config.toml
rope_fraction = 1.0
bias = "none"
init_std_up = 0.0625
lr_head = 0.00833
dataset = "wikipedia_en"
Each number is 500 + 25 x the weight over its row's rms, rounded and kept within 0 to 999. Layers, rows and columns count from 0. Numbers have three digits each. The size before them is the row's rms in percent of the matrix's.

# layer 7 MLP gate, 128x64, rms 0.137, rows 68-127, columns 32-63
111:471511500525450515531461446505500494480428495500518472533498505499459514529514492505494524530497
107:474525515495502553473463504509465487538485477513525489513414506510495503478534497484490485458514
100:494468505519524480506495509516524496516488460532526485474497483493534496511534470494473489472467
118:519533491475474542552478470482519515481519499498484494510488495505529493452514425500518486529526
100:529517535486522505482504515470511523488465440493473500514521516449550533528479484516505493498437
094:489487491469505527521487460486473507519493511578489509468474502496513503526462460486538497491486
092:498484494487482542464511461513521493521470520473515496470476487503564480461496498519529494510547
091:527489486510450503474461506501449495523483490523502491540542467502523470458485515475505454501523
113:459486503481513553549431472537445508513498497516470494491522455503520508455475507495464497486488
093:506494500481517490513524461472527482513522489465478474497458487534468521511479483511490461497502
110:514485536491537496530498513473520495478482483497528500544535476504518507551487508497491531508498
103:490555512520493501470490495490562458496486497504521485486474493522522528509497495503473480483455
098:497508490488492533465510504501482529501508509467482480502511494517526482553450484504499544498535
095:513481509524512514482499535522463506471479485500528467532531484550513477506525521543477503523496
112:451517506492480530504492505481518487541494475476454501555465476536467490452525452507489509508499
102:479511490520443482495476522525505540495480539485471485492481465481500474497506471531477499502473
099:552496500430521463505534509490479501531468515483540486487466475494514478503490473523476499503476
094:507524503506504522506524520509536526521506543469518464501482485515469527483493504518490523504449
091:504523487476497495516479546467528485526498520491527525500480540462535524504503507488483522517431
113:522507494498481557463476496501544536493495513522477502546492511488546479502484509490518510499510
095:515494493514504480472496508490458510534535543495545531482468490502537510489539473527466504497468
090:500494507464467504494523491497482538454530507546529470505468499523558509502520500478487480500451
109:497514510482508504520487503508489540479533470488574502512489467457508529453496541534454477486483
103:504472496466515574504507514473484512506516498517515500490502472505524513485524540544476457479496
099:550489492495509512508482483501510484520497464509499512500528568495496478538517452445545477508492
095:458500496488461513496528497521497466484548520485495491496544469494558490456487516518529479510542
102:515504505539492556478522516493541487516479532540472513528503474485546489487528482498459511505504
086:479458523478482512539495528548529486490495542494529463495473484479479549481520486537508506536491
112:521522528473472496498514530504484552525513521484504510495535476465498522493498543501566502506519
094:514495524486513522498501528486475500503480483484459506500539475522512505509489477523484486532472
103:495477510542498551505516483478476505489512492473512459500473476509520441524505483527482465520521
111:540455477528525484496504462479533458469510518495495547502481481528445485501480478497474500486476
092:514458544487472548536508513498506494501535495508478490548483514531488498499536511504476488541485
086:491487504495509484465461464499491481481480511524532467514480451461512493537506499509495520467503
099:503511519460481483512512488476516488539563514553549459527501498457465483468508514502502474496533
107:479522550463488478529510506541486505488466493445512489538531490494562494495455464517493538542517
106:483533493456476511497466530535464486522528553502467494453461497503520520494485497497469528545497
093:496458525521510545471506492503467503453499487526500513487503529485477520532473507459474498466524
095:496461496541507518543509521503493507481506478483526467515553493502480515479481510516468508524480
093:504504496518482521504468501480515558498474453487506514502501470484478519510510447484497465540528
099:545528447473472526497513545558461474506515486495526494533498513569537493487486496505535492467486
110:542509524448486511521479480483496501512551550514518524501476494509488520493518489541455494484482
098:474473493475511496562469481516514509484442506464511487484466505454524548535468493506535499521530
110:478496472497489551521519461501469491496456440521486508546515465493514485473499496505467553499546
094:467503501503488478524511485521559481497530533496464477499524496521454469525508479489488509541469
082:476485493520475538442539494492544522518482467522453474497475474503456522470539488499504524506532
102:473506480478481511452465498477481533501543494459490450475503473529490506475494498530490533512446
127:526486497484519510508457467487445460489482538488485447543503470556484518541526526511488470507525
096:491509511489479500515497505518482508489493560492537486503525540513486500510433510558559488500480
104:491501477477496493498513539506533508481572482537501464500486472474491536458478471467493502550528
116:479509502523460514469487503507488476474481461504488502484515496494469450498517546475526477530476
104:515490560508489513494443495513549453500508477460469477495493470486487496485533506482467511495524
104:528476443470476488497487457468521465508486428492495484530533495507483505514447493482486529523487
108:530542487534499517494464501517490492504500508522498537479498453562499519474528494486483541525507
092:539537481516531470514505502470535499464512493489503497518491516524476494501451552532467515537507
089:519533483512489472452475460502444500510495530521519535511532511511474533489533536485477497457492
097:526499496523498446510521491496499453500492491492566487485549453492517480494507472485495491532474
097:502468478501519496475496477496517520495456503496505447530517498463492500522491519518553474543477
088:481503512507526517482536501548485519537503511524546470505489448528482519512486483521486524459459
108:561496519497448552492469511478493486500487509481464526525498500517499460502555529491481501505554
# layer 7 MLP up, 128x64, rms 0.13, rows 68-127, columns 32-63
096:443507496521480513539513439499489513486477462509526470486478512521480491519515447546485510533507
104:509501489536550514472536488500473502497498478528536452501490526558491533489481493500501541509454
106:517486480484512474489469488520502530532502465540511503465514494445496536503526485521486464488502
113:479462499534474465509492500531513474539482516489505480503512504519507504481468526480546499517552
102:511473557515542480510501496495491506509458457502492524500519518427522533527487501499496527486457
102:512503505526532494532543468488519493516497454466507461487552506464471522494465453510525433532541
089:502528511515548510461490549538484491481551473546448483520471488484465484527512504487500471531472
082:516514517512486492520460508515467471506502502485533466559528486494512495477517498499476447462504
109:522475467479512536453534512499485509509538503495534503500460542518489478507514517523557490515506
097:508502445523461515480491498543496488514478550528506524512503519496531574527480527535496528513497
095:534526495510456549513496455519507498494492482503477488480505544489492505517487473552506473491474
100:550506515490483510526473526520464537492486456474498493500533544494486478505528512532511523459481
105:508481500475492472510486488472524499446485531519490490514490516503524501469508494500493474516485
095:498460478527535510514480535519455487447465504482511490523561463523533480509494543500486451476526
122:484488521466516469497483490529476495461533498513528502445511539496538511522476513454525504518502
112:514496513463556500470481472481469444530501429510497498501506523504514504503477519513516484518501
105:541505519479527491423566523480499524518537468507508486470479457511464469498533506507470487531479
088:507516499519524513477487491503517501513487494511524481496469536502514517553475473495477505487481
096:484506510497490478517454472477527444482512513504478504484474432521535511469447538519548486494546
121:503472504491502502520484470522468478500509515505538504517504474471509515482501494496518448505506
103:503470554517471498525483528504550496479505453481446507542524506516495488526479507461520479499505
084:519502505501505488501508494515486447497503502492473488476532498520489501527514530484530535545505
106:494502504534525476539500524480513563501452544509504529525449470480488524444503508519503511459520
109:515498536465512573526508510502505508543465502491525562502493512483473477478461490513515525508518
099:508526514506512486476527528535482552520547515501463504497503515469464508498533544488488470463492
104:495486461514504484516518504500523480473517509537490516540448518466462500541509534504463539504485
111:494544493468536496517479486521482428487486467481522521447513517511499520539460496469492480479479
087:505500481490485497517498521561528469528491518487523466467486529483494529482514507502537512502523
111:480474494493518507520490472508509544494508472505506470447464462524474480533498495550493502461498
096:521523529446504505513528530510517529509506486470490494482549533522470497542507498538480474513503
101:515542505539502550544506495470482529489507467554479521536484474490506448504522506472500489502518
104:547441463506475501475520453508513463484503525498471563517490458518460456512481474479480511483497
098:535543452496520459495557523500490501472553494501503499532498500481507461510495439513485501498504
092:511513499465469444504496479489488530472475497519489456516533465515467490509495522473480497455489
110:475492508487490542546510502487537486529546497509546499485449540509514487470496507504477471502514
105:525526524502491478504493493524487483490455521491539459515516513494526496529489486501474554525540
107:494503515469492496521489488526458495510494553502490513444476480506521525530487471507466527546506
096:508490524489491477463480521469470538469541436526536499525502491523490527507480493469452511456516
107:498513450461462479458491488535505541493483484491495487530465494478525492443533493497503504494519
098:515520527508517494569525502492490517467507508506553440501457498478474478502471436501542503475452
103:503482516519488457507474503497533471517501502514549446491507459455498459507538478504528482518518
111:475509472500510497510473530510495500524461498485510508526515437480504474461455521491511439471507
097:486500494511486508482472452537507493484491468507469488483482469489532538491444527529459474531529
106:489482468486496523484465493473444509567554500493513509468536507506500534477501487548467533502501
106:486538466461530498449507498513504523506502500472537492497500498508442480475494515447454514482533
079:549490498483524528503502517512439515480493517480536501518497491522513491528497447535439485488481
096:500526502489488556513435505503506534525500534511547508490518481503519521515515531487495529512449
123:528502509502503510508488496504545529530502440522493554464498525452514494484482469468525516496468
100:487541543525502535514532510514545512513525514482503471543502526506464540516500487521523439548479
104:518464517516496515512508504486526527480448518455541518525498499514465466551514531550490530514481
114:496477518464496498506471506482487473483531518471507534474515512535503488509480460487493485483486
093:454513528532530481457482491503463460527513451506500478481475534530485477527480497503527492484425
102:514556537511489496469550547499478535461547547491504550489498510506520520532529496522505472525498
105:522495495567522505508542510458509492451561527510519469457503534511499493503506517512485510494508
096:526510480494513473487464467525481512532447527502465494521491512501513502565504482465482494460520
089:469468518522532474537497534516454511498479509465503493522510485530501499482458509526523508492527
096:503495551475508506507520510454480525494520514499461494501506476440486539518492491504494486528497
098:524519541457481482475500489479509452504469494531459541513514546518448483487488489524527457539488
091:500499486523521476481525474523529502524505464505511494493443483496484531529522453528526502503503
100:507523489509491460491472499554498481469518504468461534531509526540509469535467517520506475513479
# layer 7 MLP down (transposed), 128x64, rms 0.121, rows 68-127, columns 32-63
108:458494514461490485497541471523480513498542466518500536490480514548483488481503518510480481507488
104:508523519482466476482505506522495485514506488473496496484483466485488490468484499482473478543521
118:515510470524475499515493501522488547508505474461496561489515494514499513502524469562459518500501
110:489512500522479530520474493469549492519545480514508494527515480506478479508522505482521500516580
091:536519472520524478509481550519514494470550527483500478514514475499497476487512488486421488508512
092:492486465555475465496480568547485503480508474496498477536517485517515437504500524487494510481459
091:487503488500517504500500501425480499487480550484534502540501490488512489519490547500481487471493
101:496522531482541493549503517479501496453518462501511449460463496467492497526483517510491472485482
117:496503480486497477486478524503499508482527514466497495488436487493482505520496556516536480493506
101:469501487476496477492475503482501495517466562503507481503524469513495513519538448538544535533443
101:523462490493493492516513434529500528479476536518515532487519479460482540508536478530483523477498
105:495503505447509473514481457562548492478478484527501512514487502522516463466507516499489493469501
102:494501519463488530513473496495495506519510525480530462493506533527474528539501510493503474523503
102:470492525494548449539499518517484519525504522486504501497538517522493464523491493466496485444516
108:502469554523486514465512529512524494516491479489457512529441484509476489463491481506525541483484
118:533508483446511525495485534531473481520491509524528462515521493480494517523493498488503510534483
092:481490526535465523527499510514473490524501493478498483475460494516500516526454516446500460455532
091:490528521522526536473479477543500503522465522506534499522468526482494506502457452507455503515445
096:534507451478533523482540497512528474492469491469516504465543542499486515523497498479504484546477
111:533448505486474479515490527539473542528519499484504483494452535497531533472497474486507520535533
105:480463499523476495512503521519487506481508535551522518543531498471485502441542472476495460529492
086:490494509515482492510499491486518494525530508481503504532506496540500528519533490491488564503508
108:475509492509529492570521461514508459463498521496489481500499508495504456480542466486526497502507
099:511455491480491565512526468473487485500527461440518470497503512493536504515494518502486486501445
099:482444534490463522501530443484462531495515487501497495527478489443491501484490528504547485486511
103:526511494507468471467499486505470517469421533482497482494513469493506465473495509520475438485476
103:477528509506555535498465557496495478524529556482497490479494528549490492494470486481507498507467
082:484495481523498524479503483505480541487488502484492512504485575520522499510506522524474486543513
103:488539474479455457497500507504504525454505537506503485495505496504542526493538523489564486511494
099:538478509487506510542498492516485527507510527474520526494501525521516520503497562482501480471495
096:448518476491501445431530536539485532533497488538507493482501511497480546530479503520532499519467
104:506495516488485465499491474505514510540500506530512517499464482453515499525521501476473515516501
102:505545501544482506487493497475492460504476491551484544498501454487470476487492486500532466511491
090:498486494494522408513500499494485527487538487537486490514550507481529522505541516480490496512518
115:437506504501512543519499460515531507504532492542530505496508494502519513497507494509497479566533
106:509519512497538484470486519500490498498562507497499540500469495527460534492548467514506473503501
113:484519554481526494513572517514519483516499493532490540490507524473478488565484474472541492485538
097:548507444474558498494491505511472498519477422512478505538521570532496501483478497504477507492531
100:490560556493508500497511458512534519441485533494504469500481557530492514526479506482491509479529
092:469522491503503499485454483528498524473460497481510567477475475512453506472519522510482498492452
104:500535513496524448476504484507498492513487526534512497493497485504486512521489555460501490539500
117:508500517514492462481471464528514524478502489487502544505524499509506481473501499523487544536484
096:542479535475455491507524504473512439550457488490478503476531538514494476496485467491518507486518
101:509473516532508468519512483493528471463499546486495520484470492495520485513518521469510486532459
094:499521502511486485461527493516465544535518489516450500501458488506519503503510563519488528501455
078:533492451497541519495510460505524492507483512479522504527492496466481476546532529485499487553502
114:464504494501531536492492487492512510496472501501499521420501498476531460512505498447542518456463
123:547496515523486478486457520510525519491497477554504520491488514472496536501484467474527511509520
095:547482484471444499517516484477545516520478506519545526477527514522521508499457479473519472542480
100:466479519451542538539500525500541488498496492526516476526474522556493506468486490493505475545504
114:450484511441508508507502445498523513477508475502452499505482495512520526495507488488509474476489
096:503534482525473485501467483534514519520497505518464556493526475497468506475456481498487497446495
106:502504542536549546482475517450474478502488542522526480530471510489487530486535528483517464526493
112:484551520509498494497489515462489471500553477498550501460533527528475510503483506480488517493471
102:493512532484423512536505502528523519501523516525496489511529483472499489477523479515486521450487
087:451475481547505514492520527481493463452473465534517477489498520481513483529509510537490523517472
095:501473554503487511508468523489471492509546511477485508508487490471494464450546487469513475514503
092:511500454478488530497519515505489518445557491484503532529526509475511473485502521506522494540492
091:520514507521521448492466506473455499514510481491509511491489508508479493481493509528491485524506
099:474548534536528460477447550506534518509474487476500515493468472496483526513443454518503507485499